python train.py --n_layer=8 --d_model=384 --n_head=2 --n_kv_head=2 --head_dim=128 --d_mlp=1024 --vocab_size=9407 --activation="swiglu" --norm="rmsnorm" --norm_place="pre" --norm_eps=1e-05 --positions="rope" --rope_base=10000.0 --rope_fraction=1.0 --qk_norm=false --attn_scale=0.0884 --bias="none" --tie_embeddings=true --parallel_block=false --init="uniform" --init_std_qkv=0.0292 --init_std_o=0.0 --init_std_up=0.0292 --init_std_down=0.0 --optimizer="muon_variant" --lr=0.00115 --lr_mult_up=0.627 --lr_head=0.00377 --warmup_steps=200 --schedule="wsd" --decay_fraction=0.832 --decay_shape="linear" --final_lr_fraction=0.0 --batch_tokens=65536 --seq_len=256 --doc_mask=false --train_tokens=647400000 --steps=9879 --dataset="wikipedia_en"
Each number is 128 + 24 x the weight over its row's rms, rounded and kept within 0 to 255. Layers, rows and columns count from 0. Numbers have three digits each. The size before them is the row's rms in percent of the matrix's.

# layer 4 attention output, 384x256, rms 0.0398, rows 258-383, columns 192-255
094:119124107128140109124140128111138127118137116165120141105113141154126108110088161097077097162118093154140085137093138123124145138102084165133155146166140103123076101112107156108119133114139151
098:125104133131142133160137114162114126118145162094132101135134090129117107134131129106163167117129151154142108132114109109136131112137134093110133172153159129135134141123102121157118134113130113
099:116128113145132099130091104141115168137117154113102148142137161115139140166144137140135128139134080127157177105126152142145147119075147150122152167101122110110103153134109120111136174110144136
107:124156099125165109099152125147123104131140153141140115153135101151131106092088128119135144160160141100159072134133131117115143145139134096123131164151134150132149137096116134106090111116092095
092:105120080110106121150123111116132120141060084101159128146108125117123116126143169106140123095126112133141118167118107111093136115156094105158139152113122117114174096159111137128130110093133121
091:151109143156094108123123120140135140131132139162105156183107100138107135144145113101127117095107100132115154145152135120161125146124137141140164163145128091127106112146132102132145131140117163
089:110112143125179123141097102097163134102106111170149107117134120109108143128142107154116121132108117094158127132069124157132123128117119179122116093133159121172176145143138115126114064170141097
096:121146148089135113117127127148142165102110155145114143114096139147116135131143105136093106120139093119159095158164159180171124100161096117122152109121131118100103144160154126142148084122138162
095:112155162107118142145072131086127142134127138096131149140107136117127114121136187145129099136119130128141085137092147140123126141107134130089146125128121124106124137105149126134138113150179102
096:135150137131119093179073158092118103094136118079120143126127146068171132135174151159119092147143088114103119141104079099171141109162117133166117148117122112133153138099111115108110138145162137
099:130116130128103115098133135161115091122198120127091164124145128121159144116137150116123147128166115139120126136135146125135145112152082114141130134079117165177157117085164107131130153157113099
109:123120132099110088113116102145136092166138159152133098132175089150124137102122142115129148112119140141115144139120085175105106131123096148118137140102120114106128107161148125103121130135099126
104:163128085081123165130120080155108106165130126131146102141145149087129129130142132119150107120141123120113170081069118141128126161102167098117122141144121134109107138137162109105106156114129139
099:118125137106179129108130139134114138161152118103132157145150121137102154124117147128138134109152119125158115123150102177112112142123139117147116117110163089103086135111135160169119127150169102
098:104127111118164175120132118113123088069162114127116129120122089149160143081139116124112105136133135124078100142152140111086097115102166102140122127154114136154134111107098128132115190136133106
106:119119127148125109127157118144125145142138196129151141115140082101085113140175127105141127138163166136141112132106124096100131166094130072123119143137083096095096145112114103113111130121140129
094:135116145153135126140118134151139134114135139177140134125129157108171133100084141133117136134115145144056133164176146091114187138092118116122134145106111127121089139137158133163110145090087148
106:135149145149150097107109141138092118133171146127076148122112109145134196117110123109128115106172127148157160120101154164198148157142155131122139140117148148104133102118162140121121129115097161
095:152104119126113178157123123144130159117079113113155130162102108115167124135093121104127136123124153166135116116119165143128152112112123156111116138132124122122122142177101110114138131100100136
104:140136124109132119110148136136103104172148131131102145112140118105118141145136161153121105130140098087103128133130113129118153127121142123112126149179111106070128157117096115134132138138159140
092:162136140106127108177167136129128150122081149116147112155131114100155107150123127135170120144158142108155126112112130124197142117101120126143116133163133137110108116138125125147145125123145131
091:102141159176118134119084122110141141138121121098150169090105129078133106148134123106163153098120135127133120128135113160146079117151110135054125132115145147145105149111171129111136096122145123
096:090087114154103124134159116181133128173141090147153080104146128141158133131110118158117170140125112131139139102132132108175153108135120120148139151110120164156100079151133110147101127168107091
103:135129102107164132141107103104119122105125121122111116134121119092159171100132125160091123125167156142116145140121138131132148106104140128110147121126123120122218102148113137137143087097112165
107:122114111131129085145142137123113206123166149111167090124145089110138157111128175104112093111159103132123145141132110121116105134108148086168150134145150123138101109131110137121125132158119098
098:142155083079116074154147135126129139141125127176136110089124145149122139138146130091090135176120139147130139151149104162153128150109128094131110157102130146107122116166125084155136112105156075
099:178158134079141118146113128133126159096109080144095109066137143095142085163140132137154108140107119173118110125104111144139138165114150154131104125124117104147150135157139161154138121097085143
104:163086130135132107102147125139103125082082144118137083128133118130159129145148119139142160102137119097141137113154116146122122103140111157116149129151156155099091111141119100105154144184127167
097:080146123148128192111116166152104117124134155112135133090169132163145154128111131118131131121104102137128096106108088134113112120101122128120102134125148119127134135103119123111099130142152168
093:139117106095182131156127117155134164133087146166120154102155112133125090126117170133154102127089157095116127157125116119115142090157101127124135135124125121096138133105124129077155145126104159
089:111106124117128104140115140128116133149121159105102144139115130119102139127100132126146124097153118145122149125104121070108122113110123115127077091123100139113146165173147107120159109160137081
100:126120140104153101154137116105139085107120108143119103114122188127130126078144118127108112140135148137112096138180122128141140122115130109120118139169144108165107090140131146147149153151182073
102:124061136094127088171142079073152142125145133155099142123122116128127135111102147090150120136055155123153113142154166122131114113095165134118155085106088122163142113159156116120172126113190105
098:114094152104097113144120136134093102137126121129092137131134115111069142152143171106158131095122129105132161143086138142142166098131142118117128136126132125101120142134146128100173122141110113
093:092184139122163129152132140142107124079116112152160129100126156123120133144149133148163109139142155068138119109153148151132167091122155126111097117112150142097123122105108086130129095112122153
089:135154137127135137122122146174153152184099139115143115143130103144162115143123136143117132117150117094147137150081088104136134128132122115113096094159134124140114145152125110095141121133117162
109:134130181138098134156112109150118161160139158158124127148104131111109111138156117168097122137124142125111161136123129123137132135123120136140147102131117132125159128123107130116129132118158154
100:121140128146139147140126121151159143134166152179102102174105149117184121137161160091132092108101129177181136126137140124114099128122130111149129155156112104126143111125142189095119156115116137
102:155114154132110106153124128142113072088130122147125140098107089115099129127100135119115130110081117126139117125129130122125141095121118145121130110154155120102090110128110112113139148171184129
105:088116127114119100095139090150137129132133130144097188127115134143098109105148112150145152118156154144168111109116154095137158156111160113151111127142122146129093151117174115130170138126121111
093:117167118127128128136120085120110094130064119111148122091136119115132134118154115164151112085127170178103095109120120136155145143092115138091119119075095137135142078116101132074134122136147165
098:156121123146145129129153154165092123130128104100113086121086131128150093124147134155122155144125119143099120124115117097129111119136115123154083083125162123142154129188110104108135110113151126
094:120131140112164109134125105112132074125135136157151100150131121099140138108101112099112119103149142129164131088121130105092110138134177148136142122123107151118142140145118164123144115085149139
096:144147160164132115142128126154120145104122119163122124115105122094166124097099097167124147125186160102112112144115114122135087119131097108137164127141168150145175110171095116181108130127115124
102:119102151094102131157157165125101105108132125093134095118068105114127117177127121123143166138126150110109130094145137137089149091108119123105103190155148128162136147142124125139123096133115146
095:131093164122162144142134144168126136124144134099132135115091128140146127110114184169127136136135137121133170137112125111115120142131138177119150126092095095168129116125145143111131089133128123
100:147151142123141137144123111122131157096181083111116105133104083101122153139140135123109123109088134161109145173129129105141134143138129172113104107145167166120149110138112145150143100091107106
090:148097102070113148137092105121178103107072116141110129162117107107116097177118179119120130128144135123104121101127173098144103103167142081114118112103135142137174145133143144128138117121140128
106:101135137112173116135100156152123146134093117161106156170121141128109160119153135105125121116100118106118174148139138140145158154133127156134127143138123102121156127108121100118108151133106134
092:140139139160112077168098115129077093150150140121109102151133133142123143139095122099173073118145098167159122141141123114113086127149141106127097130121117114123102099133081163153134100115114134
101:095146090102116122125117137109110126125107098122140141134148071163164094116103139126086108121109137138143131125116158150110149146131117122142131145149124155131159119149157121117122152095092130
093:095129097125140134125111119154134151122147136119140159130130155135175100099158123099162137142173161127124142132123135124115161092144133113134097139101159174107153101139103135136118113115149112
098:120083119142167125124097138117071101098144143136203115109141147118107116153077107160075155117108122132159099120137138153117102078116135089117133148111150096088153131154154118097072133113124133
111:187134117133130139146151142118120140163128140134112147148101128128104129129167159158137128085125131157089097173123115115165111152119128126144172154128131142169098154145101153084114110098099141
099:117103142166153092127141085107133154131113145128140151114078136085102124147114097143143148116158152136125115132110168141163189114121136179145131099150131142107105160154133126108106107115131152
095:126140121154146096163127163142122150137129141115128164124144149095122134112107161120149134111110130165122115119117103141131110143131125120117092122156127083145113111111110142119136152110145107
102:117172121094093121088148152144076118143119117132121164125099079161072138135075122089178083155100120125138126155070139106130120149156134096104128116145131101144155122140153139114123133148107135
099:098149131121164147126153117140152089148122125115135146155116161099173119094137115127130169151107045129165122170147145113153141117106144136166158113147099128094108091161145148136099140102138119
106:077088134123112138097116068153126147152099110144114115161129139127136114150125129156112123170152151124119169135107145117113103149110123095091164137133145128138141131153126108094094110106136155
100:136120102095142158145122141114131116130146139127108129116145175152151166150132142099081153125122100136131136138134150145113129137113115127114167178151098125085111114092121107136109103075097159
097:129075145104110172164115082117095081135120129121153150102168145171129150154130145104144116142135132124113130136164164131137115087150109137150163124077123115160166133138118113177091108086143140
104:129130144120133121117124141091093119092110126179151110145114074101135154132114155126118083131130150142135126153137159145128144153147129108177091099130126165150146124091126178100125103176146147
097:131122146139150167162144156117126093119105108104125153085116131125105135118148129109098156097096118132126117073133078099129130151100159124099127146143146151094149111137117133143132151129165121
100:125085116138128103129146163136132145204099145102119111128146109111086173136114139120126133085147103112144155114118128091136085123130154075150135123176117150122159142117094100099132141143151139
096:139135117103113120084153090115157132168138144098110174127138094153122086129127153148109105084156134143144109104137154139084156115140136118103123135135148096095100081139146134116120187115132118
097:128126166132089119078140153122138142135120094100123157076113121113145148144117103112088152121087119105117105112076116096094105043101135126133132111133093109080171115109129161133105145120134138
103:135145146157155123117142108108120128128181109142149126143162122126133099111090085118122178138118142141172129139107155108133132104147128153141103119141063127141115085138079104153180170129090098
092:077144107151154132129142156152099111104164130165101114140111122139148133117130138125132104164120153138102151120090105126145113150141178094175116089128166114124108114103085151114129139108109097
098:077147100187139109158128158115128111148152166092138096089104131118171132144153098130135136161196129160136148117103136160120109140143109066129156142101142147130115118155124081091129145129126120
099:117093169122120098114145107105132127110121158117116091171127117121118126155142159105175090100142118170081151150116170133115134125109104154100130147162142159095107092083144118132107084116124112
103:119123116139100095165150099106157137136136105117141134115140112140138137118103104128101120161182129082136118144099109106132131093084117143131120099141137160087159120115157152146142135090126180
089:094211144121093145143090119132130111136117133120113137151162138087126120137077152144166149114132122154143139147122139133136168153148138145133091132110151142149133124086130113129143142147089126
099:111143165075148150106104140116145099127139131129099110131104112150149154107145081113137138109113123158082151147145110137142123126179080148155170100101083102131092123113109136164088162129118146
093:097128120113105113135146174132130094104134135138129136126079155150114130111146109137118078117129116133142115115138112121156162120092130112140113103158118096100093110178138126143128158142159115
097:156151130117134107113111089153134096151153125107152128126136122078165180121116144144122108122169108119143130156117102161105094140098100155101144126140170162178115129102139105110138171113175115
095:166127162122129132103124144137155132121138136134124129111135161145162138146107170123182129178111105094124140138126068134150146063108105155159158125151121131139106089118102134124138102159106114
101:119117124107121151123091152093134136124147075146118098146084104128115140073105136155113124154108117121120114151157136146128106145150129149150114093138122129144143137136125101132094146152122128
100:155074143126117168146126083112162125132141116135088151072125135129143053115186081095119135102094126175148131118128098106114116124141152107113138160163075171140154127150108136131142111136139142
106:127162108140096127123143074158108150088145156178148139123118106148119172152114102129116114112085117180165118181106116146103140118106124133149122116108157108132101149140106093119114130143099136
100:152110146144158112149097112108133135138073113124102120128178131153120157160107112131134102165125124139133163109142121097113133149131141147118149117163125158157146138121172123106131151118112124
098:098157151119098149138092107098148129130153103120143150104150119142134164153126148108097186133184120087130152182133136124143130113161140138134156133128121131122138148070123167128133137142099110
106:102159106135152143106113147150160095125129151134119134133093145112142147157138106136110115134098122149150097140094123116132144122154115123135136184122125146163136139137123104144129138168132146
094:115155119136122156152145134152120150147114136141120096153120088134119123124174090162116110119113154129139158144124168133130149137148137089146104103088133140168147137136113138123153121138126116
101:128100101103100121155106145115088160132140146110150125124144101139085100114124106110112122136155109106167147141141130116128117148164160162145109169138135102153102165144164142138135157099126172
102:129127118149129146147121117105109110130109096122135140087105072110141126154135159129103175132096099154107130134136104143124108133133126146108153118125155144131142128152165169109115153121120099
101:153129128135118120128117141136124132100117128102090113151136127118161116138106109120111121135091121138121103126124109126113195099107086134176133104173133134117086128149134118158116145170134111
108:118130144120171151090151145123154138152169135121129121147129090106146074112106158117121134094140133126122138125090090093154111146146089114140126125114098080123136142115175101113139159134151128
097:095155129135163161130090128142131162144133130135152118143116115143116141120095156117137143124158115121117166117148117112113087102144139145119101147150113105153138147156136104165143145133145114
101:114101100146112164144109151138111141139122126114132137113118140146067111152148133151147140113142133149102136086132132168130112106107127058144115115158133136123124140119195074091146113129109127
097:154107136123105127129123115116136120164135132150101111124157138099079123155152111108145136121109127079101108126092170126127134129108104121158111129130148148085130131144119103127102107128153139
101:137140136121154127121107159138106195139152123120136071121137127140102102132142137133134158142133172114154109130138172150134120109139108124146088152106139162128116138124119133130090111136083096
101:098138119143098152132165134088092109123147129108115146162166136130106154172135157107133116184104147122108122132135130140103112139115132163115109123109132101124102119129175130117129160112169140
103:134156109149155102119146114103093106145112116130149155130146109133117153145105100092130149183155116125128138130134128088150175128125134136168146143119125169105127158117122134119144088136107103
103:115108107145111141094137170152149113086142137152133146073078145111120159147110083106130116138112162131113122137127125096162133113094135125148114148114103118139096175132152129103102152179151123
099:122131075135121177126086122108141078127143110118134115144155165124080157148168105118135153124132165120153126117121118142163150155100107112137115092086102149135153130091122147094129120124111122
098:094118159071126102129110153140120150142163131141114124117100113093130081151156094109109147141110128093121094105146121134106127145114135177100158128117116121153107150115136126154129129130174149
102:111102099129148120088151137100109131177136168091113122132155098138123179124121129142119117128123130178142160107110136139125123112114105120136173125111162144106111160137120147161120115158106127
105:126157137108103091143102114111108131152138098144142119111116153115110113117100091104144143146133156113084116117146153119164102143095110141106103101095124095128138133110134109127084120100099115
099:152153100171103150082149129124131093132151159129145065111129136145153128082142106119155154117115142144140128108132139080116149138148107145147131078155092105126117114138161131094130129134140134
120:099087138116119090167146170117125115044153121135134099116143139133103101159082131110103110139133141107128103159156151116091106123106092090159112126097141134129187149139169086150132129130113144
098:121112119156104094107107100092106138114132149155128103170067121119171107131174146124149129127102138145157161139130135125151167137144114155150127120130120102144124160101128112127099134148130135
103:147138145124126098151152135127147165128147140147107170139143130146130156107130160157139111115106166129159157127118147134130140101126143146147139162123108180055103107117170108128104136155122099
096:120118135101129112136051145129110153141084103144146133103138140118108128136151121105109089144145085106113120128121099136126101128092110140147139146133183097117146127107143129121146133110122117
102:145140128138082118084153142116147141136141124146135135119129093132117101119102102128130095146116138138127138157117123106156085111157146136156118142110113147134102144123124100155080163150133141
095:106121131119157143097162118108184155096099151126118162142104134099140140175105118130098122144111083120139142131133150135161116111085126161118113125134129150146165102145169139132123156132130187
100:128104089109185145149119129132193113101136103173121158138109162131101114145131111145151122101116136125093084119101103138106135097129100122154152146150122142066147159102123110113141136124132155
116:112131092140119123081111156104136125132108103071112178108131093138144158123081146086116107159129120133125144123109142093135145183077114182118158121100127154096084138120156136139080118135105070
104:127140092098154134133154153129107110113112128108129120119153180140155155119141132121110098145189143143084117123144135136123148147116140109129150126124123155129123148135129139124094108154109110
105:124162133132098162143160149162180106154110150119109149124143141108142080113122105141101114084146120140118140166110109126140118126142136152155128156124164126137135134117146121138130149148115144
095:127121160107119116138093170103131151127152141128130095092114149090116122178114147130133118114053121129089183155172078145097091138128131142137120116106121146127135118094089116143169127129138154
099:139106119097130149140137142126102128139147145091118099100130138126112108158182122158144126117091152130109123105129113141131087147144102094154133125096107151124152107128126127109138121105132110
106:167149111126156103129119142118120137125159091140149118084114162167150162163122082122114130119150170094120119129139156136152141136093143150134122123080112157155113152143174135131120171183079118
105:126181114165112167163119124157094132142170111117134159157134097145109134129103136116160122126130087149149130129164126113128134112104122139162141112102108153167102137128152122149115108159131135
093:147094148164108152153136142131168136100140097113109139141144131116144105102134164111161122128076144127099113095128117140112124155068112137125152096094138115093112114139124113145126133121168136
096:143148128146115160133145119102103108158123128123086119113173145141164116117128149108090090144137105101102106119098079107099145149140131152148145130113131167142124113136088119150138102153180103
099:147133120128166130114127119143115160122134118113125156115145173150139153161107121148115104148114125136133115106113155099101145143171102126138153160164149123104152111133164112139104097148136121
098:107105112156140154130151141132112110114155108123139117116133123146131125138116123103103137122106141144142145090143131123141085137160149180145120163182128085100166108162113167117107133112140106
100:132101111083117145149106096149144136083094100116120104108139124166122105092128122167166126100083131119142148116131140119119116106155117137083106112100117099145107109149142147112132107106127132
092:118102117121117080090176137106109131164140115164152145122133132110138110130135133141117120147150092104160137151151129148130148143097119109089114117125133124167096130136122134161123182110164195
103:117140172124102152183137123145142126191166159128126124147130113090169168131136152144157140131144168136102125138167123130089130161104145152130133146136127131118129140131134161133142145155134105
101:149191111131181138092154141141072150165135137112115124126114151118138106086143130170131126109140082133114132126106116111149114111109110140149118157122100097154136131122123139068101147125129101
100:128112117111167153151102132144095096157170191126099117136145128146094152125188126129107153132098142117135151107130134124125096160171107170125131153122099169166101124122166120160149088120091113
100:123134157118112175133128186102145109115104120085142148084174117132150150159131164128083144110122129131144104083140102115131110144107141108091136076142097148105118146157129110116112103147122092
090:118116134180155137113107158106117146117126157084104108107145162197164136132096135161118146130118091146092118122109135114175106106104125115119101138143152121126115127095128154104147113129163076
092:124111130097090110144127150122129175132147117160098143040132146083170120119117123089146149146147191151119153124132137135132154180130135122141146167110084119166132153161157109139123168081129139
092:099103142076091095139076117141099100116110102116117139169127144171134117133162122133134078108147099171073140110109115154143104181111093129150143136109124117188098098126117125136109139084126103